Each number is 128 + 24 x the weight over the matrix's rms, rounded and kept within 0 to 255. Layers, rows and columns count from 0. Numbers have three digits each.

# layer 2 MLP up, 704x256, rms 0.0786, rows 597-668, columns 192-255
129138135136122140140129141136124145125149124114160142139135130142153126136144111165131140148135140130116138147119135132129134149116129121111104131117131118105131112109132128138125138133111118
174104137129141116115138109156130125156105131147135125128146123149111107132115139138094149114179109137117149127122149103144145127127094107129137144135120119158156119131128102109102121133102117
157110133136100149144123149177122131119127172098126119106099148114136117138157152127135137132161125122112146124128106098134128146131117105163123159127175124121162089088135136128117161127136153
121128115149139165207115088165130150086146131130070042117130134098149125135115161103103136151146138056129148162181118150120168147078175107149120176138099102150138174155033148200145172149085136
081119163138150117102141142104128131105104114128134129118106139120127121114141156124119141130113126175158136129160172134096095102125124139168154148130147089074128126167163144111146093145142143
118129122123104111117129104123095125112151126130102143113115132163118123119136099151135117145152133132114099157134080185093132131148116164115129132142113130128147102148127144093127144114138137
111137129126154128141152133123136138106125127160132130154118110126141128149107137152119136106097128142133138131147108136120127116136112112121152107152145126119124136117125127127127150141128132
147094131138140146105157163119112114121128121146150145109115160113158088164173165129127164095108140165118122094157110168115098176139147147141143152137119124105168129146125143105107150144123128
107115143137111120116112125121123151104144103139170157137178126125134102127131162136142129164135136165151107147116108116133131096174104138143133139157130088161121100133133114131096100114113117
172142136165112118157143116145141111155131119132132118097170145126079127133117139131117123095117135142110099156163162110142103121122137125131107158153126127164145157141089082146123154172122113
096107161086176137125103128171133094138101112162169141182090103116076109043110148120172152102091141182178101107125105146182125144125140168088115132095126113073099119148170150152149139093166125
101094099121104149142126190091167126125136138154154127145136150149114120168112097120144093155193121114118117128147103164195106167095168107092078116084135119141109131158134094167123130171087133
209116174153108084135146144126079142141152167120151119148177088098124121101118130138136115113149115109140116128072158127055141073135084151146140142155145097133101088116142105103138119124118128
132128131139130141134157099161112121156118108150159118096141139118151123155095109140131117152129125138111143156138108086174146155147173112137147105142129141107134113115118119162144144143126141
146123133126124125123120128150122128125123137127143130126125134116113119124133137122124133135133143141129123135133116127136124121139132150149144135133116109128140128130120130133115117137126130
123103128149106165151160077080146129101198116064195123137117115147145173113188112127111120117132146026083138153140118122171115119085134113106107171182152187104121125106148124121148098141042170
146124152150135114110151127129120096116130128126118134110126101105124154102097140112130144127119108141126123143142088123131125126064132119094117155147128136126135150128151110133129110121135127
127134111122133106126129121098148114157109138132172114120096158119093113131117138106149130146092121175116115086155097070131101135101152118132127120140108157127155115145160154141138122155187092
123110179144126137128113115145174112117169140090096131084097123145123154158142109093119058158161101183163194143115116116101164125078211132134103108138124096103088118159123188124107148135143106
091138177136076125130158070174157192037139092065116109133073155132153138112054110131157136137140158172058047152160111205163166101079136140121125141098159083115068139198115053190127089161101123
121108115170138117116137147156165136122125132170112125117119132149229126162134107122166132108172113117109149123086145096113149173115100105135098133154094111173155114172121141104140141127113126
096114150129148161111126107122122103109117141120117084120141118141138142117129125144151089137136133104144180135110139151097118129099155107130079147084158134110134115140125162131107099148163101
091098105179133114143117109135180111124165133124159142100140115137160143102125107132133133107217129139101155119096172143115120173124177115107102134122136110113146111130135121174111165192139158
174172139134092128150092158161165136119147148142156172102124146139138141166173119151133061189138098152143084119088103142148082057158117165157081077112186141125140136163114139105166118165112139
107111104169057114135126165114141135139131065139174158083118105159119124158134125104105119149129144131122073119089168154150088162118124207121106126161198139101093143103229122130125099102168081
104137116124151103090181053141114137143176115092158134127161061203090135106172107140099203127100127146177164145098152139138138160149166134101088137153170103139105072088147145141136078143153144
146131135116126129134160123118103123140114124144145117116157115136118116112133173098105163143127136118112113112124131121116157162144143134098160111091091129154134107141115119145130100122123122
100158134117136125106120114123135134132135134121103128152137117132128127114127124134127142146140152121137124132135145110128134132132125099094109152137141136103123145131130131125127131115142149
110120146139164178115135151184136113137189103093114103132075148098196155126200150066125089172201155199171154140104189163120086166133150082160106105098132129157187149175102178213074108175106092
131135114121088138118130140102131166133105137161146151114113147135113122171143071116116176095170152107096192127124105120143150133150109117143117147140146126161194113106090166113064151149136128
141123105101113147130144134114153166131142146155149134149117142136183105145129106138139142104109130137141135090088178148102139095158087154112115122087126126148138146094112103115148130150116187
151133128134136138121134130130137117138115138127126130137137124128123131136118138111119140109136129144114145142123124126132141117108124127145103154125122123142125140129117122111133145123134171
113114143130102139115105126182136117127127168111202118150148100121187104100122135161149125121130157138124140134124140142143135118108140148170119186153123133161118143151126109140165129129136122
140119127126117132131129130130126127121131130133122129126126124134129126132133132140129130153143116123130133132129128122112140129125115127131126129135128132134117133135133122134132132133116131
126148129136133128134123128126119119138129132123122129121125128134118132133127129127126119130135138125123128132141126130122126123138123124132126133139113131116133128126129133142123120129125131
128129117132116139114117134098133111130140129138114140125141132138137141132134127134136128139119139111131115133150145144137131139113147130124112113110133136121124131110137144131154116144161134
105182110129137132165172108099158172116101105146136099125120146144135118136165144105175094095140114101143134164138152147147150131149130130133182193169110112087153098089174169130158097162135155
118101135128134127127118129137136134133114123118143123135119128123115135104127111121138128115119136136117125104134099147108105112146142143138118120130153127102145111131124144152112119134121129
173130131153144129102131122117141130102112146116128115126143121132141119106104163123124120111130166128125134122138132118103125103147100168182117117166097148123114136132151145135136135120130119
128119089133089122138147135093115125097089125103157120130069143107107124092139074140054176128125119115143059115161074149120089133131086128103124101109142162155157167117171104093110129122153154
132102123127132098120111074143131138169127149149164163094122123107121108100152125114132158126122135139100088142151108150116122113104160129124156135166121147116190133148154120160111145128115150
131092122144125140131170123136090145141160087041097122126130061179147111129147144144139068158157196176126172117129185191131107111114152127108134081127208112144114112127140163108098132128141084
077142164178137136108069132171180151080128112150109134089097103121149178102101163067107108156182125160104112173108168122177061107099133100181139122135159148134108140185211148123128102104175142
134153129124135127141132131133121146124138131131119126118130130135129131127119140138134147158121129122129129123134143129142149118116110115129148130128143123129129152127130124129119140138130139
144127131135126135125129130127131133125124129125129126132117127115129131133135126131129128133135133129128126125138126118117124130133128130137131121129130130141122129126126131117129107124128124
128144126136141128127136125119141142134135114124131135144144116129141135128135104133143132136146144135133118130145110144120129146125166140106116121113147143123130139131131124163125103127123125
163148104187113163119117136091089103214152122140098131081176110126146146069123074168111201065170060092164183154104107142124085142142158095128145110172058106177104137032131097169137151106167143
139076134148154163107113135104118082137127163096112093168144101166159170148171098101094148120138066079115148109089163114086125159160108125115112095150133168139113128091095106156124084161100083
139143143136117123093121131121121138105143096128159139130180097164158136143167120133128122146157132126131125174099149144138113127107121113112108140121118126108112091107132102144131094120130137
157130160106095087118188186167133165152107135135109177126122115127136123110137130126113133146121153169092111173105214124105138114176144114141189123106140116118123122132136167046105150185152106
159102154156120144148094101127152119069119138144152112090145132109123107137141072136148125095116095147149121139132171123138125159131093159101138152134135073155099082140127097191150115130122145
108117100101132118155133143119144095143094128140127120154084169126120152120138115138154098140135118128142089110156110141135117110116089158129126088132168111096166143157134142088134148113117106
118132133122117144143125134112133097171121110147147086134122140126111087166110155102131177168124116123174150107090123110113163103149123174166126138118147128149134193143133164144118207119122139
133111126120126130119125133131130130120126127134134130116127126136134128131126119125132126127129094138131126129117125141126126127131121139116116124124126123147124132141124126123130117134128122
143106137120084135129132129156157127099102142148114164156072156140120122119125099101125142118160147086116086125154128121120115099168126118063127112151123151143176168166105172134118108096074115
178062141146144109148113120093133114123193152132154141150124116119153109084127180123129129115104124135154136129104142121094060091162120177141124103145093120103112116132120105113116111132103129
153120118149116133115123132128134135118122137123121138111125131131131125141135135131129127136108147130126123129130129126146123118129106141133124139128129123134131138132121121128151140131127141
099155124125117139130111143120135111119132135131127144128126120134124124142116111134130121122124136121136116133114126118151113126130129140133116108129118121124129124135132128127137116137130129
127140120125131139138148146136125112149112106119131117118109113097115124133138158111097130111136114112120131113130150116114133123111135154140127121124117128143110137138114128125135164125117134
115100142125104146163128095102123122141103146131157136085130154112064161142126158085072165101112068125113094112201100161134114044149120166175132145120120137110193144102152171172141162149204117
138082153157136123144113119118152113123112139119111141121121120139131157070128133122132117120139108131103115141150129084111094107129144158132133148135111102090129104162144132113107125115115100
122141129116124125129129124125113103137132123127115130136131128123111123120135127134129147137145134114129131126128142123118126135129126132136131136128139126123123121112135132137119117114128131
124136136147117118111108133124121136125119133113154134134147145120116116108129136126133129131137111131131128129145129152123112132125151139154147130140134121124130132110124146125128124121140129
135110115169100158147145133138124129121131149121151139150109112104172148117114158137085131121122117154110130122118122124142142146110128128102104137124129112135125137134139133113142144112113180
135094088130088164139106172059118103161148141161146079174134177150121113139104126083108084089141127093116160069139128143132138126148128083144161086108101161112160177111094152111127118165129123
163124151110131152082110131093200117149163087140127102128139108148167110140112123108212094111127116065162098128150132164134122147134155144182108043132148132130130131082217133135112129108121111
193154142121161181158120109115090125138158157154167074109110155165105120113143160152154121049108104118118144121080174116147083112127122139179153150147157105153123181172150141125151168119076118
091141101125148139105147152149146157140106116148137112125116142118149150113107122132124168135149163139114160101128139110119150123162104118120141168127108121113151122141103121149148140130126148
109126156105127109112125150074142153113150128079104120126135097106123157110131119138127068139110182151176119097079129107117111160102133132163120150103145160135094070147130151138105094120114082
114132115103120135119099081130108135177117109130108117128128154137116097160146118124153123087122132158139112094107103124107133113124120182153108128126147163150114145134178130148130158108155106
180122103128127145158121117137142099139149123111125158056107110176096131142153134133137123142116152144141120152103120156145150115137166184127111131122129120165138127138136130136112140123155135
160161163190012146086111143167114122069169171152102120083206095130182157146127112163142112166126142098129126137066056121149142121116081119124126122095162109116113132102144084085113133132064121
# layer 2 MLP down (transposed), 704x256, rms 0.0728, rows 597-667, columns 192-255
124110126124100138137138139104141143128150123138152150120134127124151123132129133142118123130120126115124122139136146131151135125133128095113125110133124112124111124142120129120126127151119114
145125139127133169086128136112123116150152117101144105144123141118132130150135121111133154130126154125119123105112148132127140165131119130130167141150109143124110144162100105116141164123133104
150116181118128079186118138152113123153161138135126129082102090162111105090144102155137172155109122144147099151147092169088122159101096124119140134148117158112115107107102104112164127110115135
091123081186119137156159118159163185091114097145127168122141087057111132155053078131092104133129179156166071148116130159117164067076172121098072146154166106137115136130169130151102104119145192
112147162142151132116150130118116118141147115122129098130150132164120121092111200118107121110136085141150112148147112100120118132106110139137141119093127135149133147122183118125144140133132156
145131140121124135135119110150137130099113116144139107135144134099142085102104143148113126098156181118144156120134162099136116123092114094136137131107132126118108139129122117139137133149105106
124125120133116115121127139138147127096126132128147141160131130128118122171125120150135157121122110124123122130152103141110143141121122125136147119133135133121142148145132119128123112143120121
146086105154206148108088132080155150118130140102117130138108127134126114120097117126097154142116071119120155144108107183123110117094108111138085079129107120119179100128098135086125156190117158
148144156095127104152131154150122123127098147088121130122097146086121157132131124176055126116138181159140161095133140136159101121129130120124146163163122167132124123085113087143133114087111114
160156130093093147127170113154176127106102095136138107124121132143087154142144154168134149150146167126126117122099182131148136137170119157120110144160134136124117136121153099185155137171130139
076123124143116122186092137156151143175108114149124131110101093130067160147108149132122162048159113128115147157121079087128122142073140118113135174114144166137105122151121142123137164130132172
082149101156135121143114104134125083129050135138138050103101162119154106122116107117117147128128145096094165098138149097155149123124142119134177124076140189113102089137163104113103157155111114
105101210152150131113146131135090122065152131098096123166111130078097173101087131107097103088094143111082110120149169132116037064145104125110129136127137084113095089132150119126126138136144096
138138150123125106129126121138151140112133162128146134150094122127128124110141124144132147095161141136119127143117140134121079109119106120110093144122107114146142141124135131137104144084129089
122139134129129126127125129132127123129130122120120117116121128130111122128127147144128127132129149127122130134126121130108144126138130135126139125127131129129133129130122120121118133126139121
114174133108102140137147118105118104090108138081140153096149108144145199129203089105114108125134086093107098143080099213129082168095116109124114112130130207106125117112106141137114139145101105
144141121126123097143154137117141083116160117137122137113117106175139157128124138095150132125145108154148135119124074131136150153099126134127119137116143133128132128144138094128134150111134149
136139149045152114104106115121158114096132160127135098117060171105163133139146105087143182169127098105098178116146088094146094147086111098146181119141108143157149143172150152116110128116137112
116124110105123112148155126144161161054093068127128138176175086062083112124110165122100207143113155136131092155108134120113113140124098082090129109171118081063159129170153108131152151120081171
148156124123231149193058144084159097227138168135175104108109136114096075099127177125074112122181055143124177139105102162110126143094121130135127154096096149156133120122224159127151141113172152
131116091150126122173169104131143165067116093104142094125187123141099124100138131147119147159181154110160103119165126142087109159088182112107124112107140145113161142124084120141087162131147113
137149164100116114119152116131136106111160174159086152119158073127124144114154128115137112142116079127134094102138103127104133120092150149117110124114118088133112140115155125135125150142120134
142120134143136149138210126129142121175061078096127149099134134064114148088132137105138164129121108152154097172102151156133143162124122129138181144135106118098153125132138120132056148177127149
175109180102103126155086122177129153128184184136119177097144111123137148127142148170159098138157115104134083094111135079101060089123120131139118100123173100131156148119117132139136152123101144
147147113160016224190072149189105153142144124163129115084142091138111137133073147164147130082172126100091116168086095167094175102143136162146115092133161135140066135094176106145168120149114103
135137152147130031129156131139066101110114118110114117103143167164152191128151094139125151134094158107082120116153087143123115177163154098125071099087119155114167066063072095128123138143107132
115108152134131132151133143137142144140145131138118109097100146141181142111101088161163098107145125124108136132097148166129136150166147150145139101109117132131112117113140102140110101130121123
130140121136118134090140124140124152137134132112129130114118139141115121124135117113121121117127124116133123137131112129128130129131143137125119146129120134129136141117122140151126129143149122
135172147100097200146154072130184088160154124171168149121125150132123106176107089239184166179198135117116147027051110124207128167135128144154081113118129136133152159068094142118205160179124137
138101121146113158122154128155104111158127128113142147123137160128132191148150096153105093173070182108172172112157110128129156114151133119151098125123151114114123069098112091092138094104112107
155125107105157143116101119111151155121128132094169117155158139132176129080084133129177139118114146132135111098155126148122127108182141125116146144097135092117120146117136124163116122149125132
146109135116132138144145130122143133143107123116138122131124125115129127127148134122122128121134121136121142149133137126139137135109126132149117139121132120129120128132130123131138132145122129
117093091076168105119107125107118108131112087111107113156116160132150146087116158133091173199126104169143112064139133151135108140139113093095134144090094119137139134125131101138125142089118115
120132133128125127126126131121123129129129127127132131128126128127127136123130124121132122132119125130123127129130127129131127126132128125130131132124128127130122131123131132131128123132130127
123129133128127129122126128134136125125128124128132134131121129122132130127123132129128125130127130125125133132127130132128126129129129126126119129124128135127122128120126127129135133135126126
135120129131129104131126132119139149120125131134122124119118137113115138133122106134129130126133114133119111121125136132130122123122120126132140140144131138125134130104119130125119133113148129
128121087097117129123126103125143088193103191150170062108145138120185114129142073126152123140116015108153135147129080154147137182093134138184159110124152120160171110132120140111121152157084139
126136128130107134122142125111129116129137138124115144123130133121116136141119130132132151120108139140137111133131130118135113103130136114120133124109120141144139122119128121135123115111145120
129101129116116083150174159149130139126124117110124107111150144126133112130141141155116130112121150111121112142141129139128126136159088153149114127153095154116081154100145134136172123124145127
134142150121161074072123133117099142101145133126140160077096093134199201110162083080181130090127214107143153074128181182159135219145159123159108119130131105165174093100123114137131114142174138
092135148089119115103122141127090133138139109130126099140113106125129110188123132100079123110146086139142141135118099159152160147139151141137111106166111115136092127136147115147118176104122128
141101144168133095185145128126130110156114178147118133158174143135145076151112115161146135095208070127049140116073139108098140131146132138175166158084125179150185131092082143096104166154115148
128149112147131240159078139125124116121143164137117128068103154151104089149080134134123160134139074097140099132146119135140149087138104129143124107125152165132159144107172185115136154147107173
123135130126135123132130131126120138125133116131108123143127127144123134127130143138143128123139122125135127115120123125130120115119135128124140139130136129133124120124130114121133143137129139
128128131130120126133133127130132121135123127131131127130124135133134136130131127119121128129132124131128131131133124126126127127131128129121128123130116123125125132132128129119127128123130129
116114125130128110111130142139121126136137139139127113118121123135141131142126120107138121130114113119104121127122114125130111139125130136120120130119129139117114123137136130131134123118129130
129084133104049060073130167180158117108125047116096163103051104085179141119122134080096141077142144115086162190094134190104111161086130087129078110122195127125116085083179128126126068135187109
134092117117085127094195113144115120172112145157166156144167083107106172103152096171112120148104185146116107095110129111149147136190121121094125138181155129139154135136047093167151128108177138
144148129095106123137128109142112150139123110152134124115135120136129152190139122140099125129116143130123151129107154119141142088158072131126139121137114145135055161181142152160132130153123163
132151130102123072183164173112124133161138140130107113184136118168147083144116126122127134070091079159134135161130202104139184090178116139129170156105100140140154128142094166089107076141131117
136144092168148173167165099123161174091082090144153123115126142095056141113088111130161146108073132164106116186101146153123136152151122103080172160154165120125131079117140112102127142158105142
139144103131110155147128121137128128174146153081118145135143125165110110130107169108135137129109146112119069118126121082082147124173176126113117122107144128111120131133146133098130118130089126
130091108151131123124130114133113140085101117122114163162149122145121171107117131107118086090095124103100109160116160138120111143108135124113070124155121132110109075130125131135103103129167125
128130129127134128136122129121133133124127133124126121129130129135129127127134122122123136131135134132126129129130123128124118119129132134125131130121136126130124129129134125128128120125128127
144160127135123155113124129116090124123137160111122135130139114115135145136097117162111134138135028150124140095134121124112168142154145101154147132088159098086122126117124119106130138127182163
097129114086133130162094131132117113137124130177065103155115180138126147129121125111099110130121103127173129149142146130148120144127085110112151134139117104116124131099151089124115093097156108
130111127130132132126135125136111136126129131133138126131130123140133121133134130127128131133120125128128127128132123118132145126125124123134127125122115130126133131135118127127137119134126135
113121133119129150141136121121123115146127141142132127145142140137118138120142117135122118128130136117134122126129132129132131126117138137118130134118109122126136128129132125106125129138132125
112136120128101112118151138136130138148154111127147137142125116127131139123137108141140129145158143108133109114138123118140121125139127120111102114142140114136129127153125135117133137125096137
097117099153112156111075093134096141142092112159157087135152161191190199150133121081145143150110055125136135117150103109105086129133090112179140137130112124150199169126152100079141196146138154
141138115111117146119161132131121121164136152140126174138123141114127118135119108152109151115139171150129154119111140124123131120130122110122116114131125162145172111110076111127143119151127125
119123124133129129127127136110122118124139121122144121125129131129136118133125123136126128122131129128125130119117128134133119131136119123128130128130131132124131130125128119133126127136123126
112121120138126127111133125120116144122139135120103152125128122146119115104145132136136145126143136153118120115127127127128138147125121131107107139112122128132151138106121130140118131136118120
107154150120117109125147118108113143156139110131138094133155131122153160150118114113134120121151091144135134113148141141107101128153144134187131129149111148136102107144059141128104141132132121
093124168110104147134183093232093169117079102111112151125114129131125191152155085140106098119141239099178154189123177131251133165129144124086108152161128118118076079137156111119144155133111152
111140111148126196101062125145186155134094101102166134123110083140071038111110128155121107125127026069120123072111108161140141103102129149158082085114180126114149156091215113149126176104169104
073117126134068079092188143156158133112106102095086192108164092148180156129125146088154082161168227095132110184148145135097129148129127110095112117103141164113125105127119137161129129160123127
123173136147141129097138106162148136195128166129122146085159129158123121158139115136138135102156051158123128116101129152139123101139140116153142126147154131163140119117087130126116146148143133
088179095060106094093121097116153160118164135099158107146134110138114143151147110087146121138147109140136160094149097149168101128182121161114093152160150086114133165118163158116106151149122111
090098166120115118100131117149146156107137098130135122132145090153139130127108108122142156090087144142133124135118151148093118153171106124116132119107135114157125124109133145118105127128176141
132135153149113157145117121124125155140170141129114147083135142134175127091125157171161130130129101132134114178111111114105123113141152138139136121117111112137128119124139165121110109117172117
# layer 2 MLP gate, 704x256, rms 0.0825, rows 598-668, columns 192-255
093154097126124091125127136115140137147122124135122126139122142127130137117129125091146134101121130110130105124167145155095138121137097160151131149122119104135132165145146122142135114151149115
131129184145141128143123104119109127161139120119113118109160087166105109113126121106107182121116146155157115142145113158162097131124133090099137123135106093109114111116121108123168095115107122
096157105180086160182113107096116187130123180096110149094112158135132062117115176128071135107148161090111089129154121122173153112135122093166137144196104103161162177086123108183185161201166167
150149115126107144147117118153135121135162147101107107134172119153093136130134136112128110158174088118101107144119094078140164154093134109128111097106112145197136147120136100159136146122126169
081129097087105118139106113125115122158109110151151148121135132113101122115141124143125143124087138146102134098117098122116131111143142150164130171137128119105114132154142137105105114136147135
093147148121150121124137121126111152122113121112123123142107136119149131096123116124152122125111123160147131104098113124097118132129106132145104136118167129126122108127142118111122120108138107
129198134093169072134139138149139121116142121092134113156164095114108143131156102145150119109163158138168098119122164093102143135106136157147116150112171099139113118121097104130126066111110079
122102104081126082143139136109128119096114119155141123090118116112145133137111078144129088098077160151152140098143069151097136129157080121140184098158128106147136128124114114111138092094125092
164170120108098128160108124119174068103157126133189134143119115109107131140095140131138110147188095137145131135133166149104079109124097103160126122085100120100081136164146137148131126118130095
129157110164073117168111124085168159129120119097078104100155132097126156192087162100086112143182117098048141169113122099105113128076133123154151130149130152160145126141120114124145139133100152
146169153171162107143149083121083143118117105093080070116101147068073123118126161089083134138126118098097154143169154114110160111102175108105175094107141191112142132111151133134129080123107105
139136139140154111112134130187146106126164087143164092218126135147151142120070141116097084181124107128133152090116116071083127107151099104135109176114144095117121147147095101108135115139115107
127117135139120132120125120127126110129158148121125123099147141147139116107157143137126152103137140145147137131113148108111111135104139139155123138139114117149134124102128114134129133108142108
141128132137115128134122122134130116129115136118125134112130131136132128118130117134124127133128115111121120134137140127118126122121121137100110111136112125148124120119134131127133163128130127
105094119166131157143135080118160121079202104048194094172089128137133135084132158132134114140164157070067137153171123078162148103068172131121113191149162123081113133128208121117164107111094178
170125127116115132142134140143152106133142125108177123116157079141131148146118135130131119136157119169137160152105108114153126114143121152139093108105150173162120100147121109132127110136098133
133156138194165138112135129118121096124131150130109183119096108123153084125153161115138125118126136179108115115092103128131132071150117115123115095117153170133124111131132141157109155145110133
164131134126092060176136105151118077135123125122133165114172133117098128124127109132092150098113146122073078154141138105115117093130133127116145156165132090125125151161104101140119180125124146
175164113109207132166059179077135066235090175157160127090150108095083098116134202107097123128147109138177200134091100108113099163133109133120104128133110149158148111106212171120139138093194153
131108141140125077101148130167104125157068134103127151125148138075103145118134155098092150121111119116102127113162102075114113159094141113123083158118112127141178127108125121160103116130119143
170111142107126108129151133133140173118141122152116158141132083095164116071127128163145096139086111142117121120094140120152114163102140151114113096161130079131126148120151098120132146125109121
149150157125120119143115105140123073140106127103130173088164097114038100111155132093112138125150127124098113197131119121139119122106146129130126118142139141150125088102144099094081099122139134
151114170147149120103059123120127086110158155121170159108167105111126133101097117126160131123070145160130155137201135133073146077122145099114184158129118107153111081136125119155143090130112131
160162127105126226171038085137104146117138187133087100139179110125131103085079153153181144129157154136105147201142066167106176079131153050156169076051119162138098103110075144170162105135097136
094127116113127150080144097154148151134178123151180151169138036173096099118106188139127163122119121167158162143078155130165167132109138158087133148156150084148088120142198142159147101126170135
154135138144138111129134107113102140160108162087143136127124082095067160119142180091093143148126172116102126147126118103080123135119155107104106113118133163157088138145136114131111103113115127
129149129122134136104109121129131141111133125111131129122124128122120125125126147129118126125139124107128130134132135128123101129109151135129107140119141129114127124117131136125135131125123130
168138058155099190135124116117165133155166122118142036147147158155085091183084124189104119135125128159201198147148145119167192164137140057125106094119125142128157141095079084115092131158082155
113154139115107107113109165086184132131095130152141134135097157107084070158130136076142176101187138172073169144153104134146116137113118175106116128130099105160177160151132191154076155155155133
138108145133121122131120127174117121144151146153121157088124130109115153175168116178110145154125117136144117120111120144117148132063121138097104110169132128135130122140122115080113161137130151
156139137134119127111122120126141119135139121121133133127145102146131142135150123127138128124121124138129134122117138108109139120123131119120132125128132132114116109140143128135132101123139137
110113123056170103105126088112132113156101104141142104153123091121145129091156112126159150132117097157187139093085108155084147162120118111091105103117111147136082110149096124111089140102124140
124137131140130127138135130126129122127127123132125129128132128124124130133125139127126135127130126140125130121117130126132132121140139120134136138131113128126132122129132133130123121128123131
133119129125126129138125126130127117126133131126135128125125132125129131129116130124130118109131104128126126130125135131123124133127132127127121128123117126129128129122130130130127133132133123
134118136135131138127126121134108116130122130119108109114111127139123138125127132131120130099121116125121119125137140130136151137107132096133127130127129133127131140094131127113133125116141139
108125193131117099108125101169116142101142122091112140131083108101132102118117137082160100138144142104148130155091127120068150059164140118062114152159137124125091132128172120072111136075154108
109137127094120131137137135140126143130150124147119124124121126119127123126134128139132100123131097121128130121136142127122137121137096134143107121133138124153135131131117130128115119134105113
166109156147126141130148134146120140123151127121122149109135124086119139114148154128105129106117178135138119144094123110129123124113121114124086141138130131136119101120134095150128136123120152
128120098155074131159122117121159109105081099094125131172105153094081087132092137175039143168140094129145092160128073126115113081091090104096141129111138152112128166167150123087113129118132154
110099119126103165116127133119094079134135108122145139071155132123121169140102110134141093158123160120133130133159111080176103108123171121145142127127096132119123133097105140146162087124136099
094128083108132197118123127111175107169132129135131056132128183125109059121088109176128104153193132121119215091150129138109170183141119072175146101107157181112151122094102118116103162165122155
177143121116149184162144118089096073145126145115151133088144147118082026134088120170180112117099136071158138106158069138112179128122145125092103109136114123136151102097106146126147142162080128
123138134119129131123138132119128126132143130124140122122143120144136143121120131131133122121141130140135132112136147130131137115138127129132116145132115134128131114146126122136125136121128142
128119128129128126134131132133126136132130130126128127146136132132126127124122134125129140126120114134131124123137131132121125126130137116129121122134125134134126134133131134128131129129130125
130130131141135118106128132130122142123118140125121122107117123116119143119137136126124139125129133142109132111137143119104109142135129114135119137147129134106139138128138129108110132112128119
170146082167134185151114113059094124187134125115057019100182173144079067157116143217151132157165141078116185177182126125196133169094177077166146079120132125164165193129094040146135156171103155
149151156163150156142090156094144108118123092092112107130115153143151103155141186082118140128154056102141144128076152140095106129107103154134125121127111134118072113118171135130130095145091077
132115144142123135162115123125140086157130133110116128131103102125113132099126129087123148127116136135123130114144124113125136118152153129122142108133129151104146135159117157104110103115138144
100160070135129165139070120125163156141177146129113091176153164157172054167119143183101120144131175119154167136126106094147211100141112095165110136110090129129125161112108075138175115123095119
156178125158116112167119101132107125152154144109155161114172135075135130098135128163128138143158126132124120168056110081130113097120190096140136080132171140133130122114172084127116162118087154
132117135146148142118161135136116124125140110155131118104105133137111141128120127117123149117090136127136159135141122115156144136082147099123130153137073106108138161118146108148115116144127104
140148156163097137110165116113111064153113097156171166124154157141132136162146159110115156111115121098175127124087125116137102083133068149126113099150167140163156157104122113167117116162149167
134121131131129127124129126129119126125131130125125131126126130114125128125129127126124125129129123130134127131129128136127138131127140129136135136125124131133132117133128134125122123119125134
089093163135143103140135103155093126111135103129076159145160086116098143148137113061125114124148113149137099177125104159132126144109132162096128153145184116137100084135152120157103104115130134
142088114124114104138087163152062140129146168137162119118138164123136127142130116104158139112105158136135155097138123122134134106142150135156165110176115114059143098121160126151196125125148102
134108126116124133111112121129133115133121126133148131129137123110137127129134105130131128148123160145128119120112136127133117127128120146134111119112138129122127128124122127111138111135137119
127142119118134134124127149116135129132130125138151133131129133123133136131115126139130128177116105111121107137135165157128128121127134124136126126125136130142125133119129126139139115141138127
122104126104123119112143127141133129132125141176143135120128141122128118134146146133111132120139164135116108145148130116123146139138115121152160124126164126162136139099108133128120129129123143
148115217117122110126143152130092086120135165089139141090136072154136140095051108159142133142115130156144165161087153115102115101132117076083083080097174123118112049123140162117094070117138105
080122117072117111125137146114137135147133130164114128118118127132121136138126095133164128145120145131117128108133121157112139139149117132152156118133130130099151148105122126125159137100146106
130148127122117126112139130123126140128137125125134125119136122132129123142138128152129128110132165144125137126136123125121136124151141128132134136132116128123115136137127122122125116126124125
127136127136122117137124106134121155120125129146121126139143108125142130124107134127133140136130160118119119140109126130116151113139116141124135145145119135137132120123129139120128104108124125
119167147159121145128145128139151119110136136123163133119108111137125115118119122131111106103147098156139136110162153112101109113121114103157096130116116135172110102092111145134099120098112114
181105150104056113143017187042107070127104159128168125108162174074087100114115113138066158107124056113159068106122078105114139084186139164130101204149158108191193110098141121129206121132109145
177120141171131160169109101119074116102104123112071158090097101071092090087090155110062109151155118102098155183071104140139141098085145134122084164107163112129104146141116136154154149155138176
102139105120140143143088159103071141088114101189190140140100133134158148147144166104181103118126120119102151104104168076139050121182104164137174125118149113124201093124143168123185130096087141
098094098134114125142100153116077129119120137128122134131137168097137115106089113148112129112102154140105157158160119103121122155123149157146161158150136096094110171169119102125135106111102135
160172145124093118124118089131115117156161149088151149120151121120111138108155132116135145124153119150116098155110120140123123087106171127150131131116173140129133141150170160130101156178117108
170117152148126148098130129112112141114154106150163127159154101120149135136127121165137095158113145163165122123106136143104145122107139129127142120092135127133131144125132118110156068138164126
116121154139102153131104149118128162105146120130139112110135148104183142107080128152135137144122124115107138133128088105101112093134109123159138140125105108153089129148151145138170116101146092
177116139122105054179137102117105176148077194110141226071132134137136168140163136151000106153117137102140122111130168108103138088129127108166114141234132127166117103138113124119193090128121161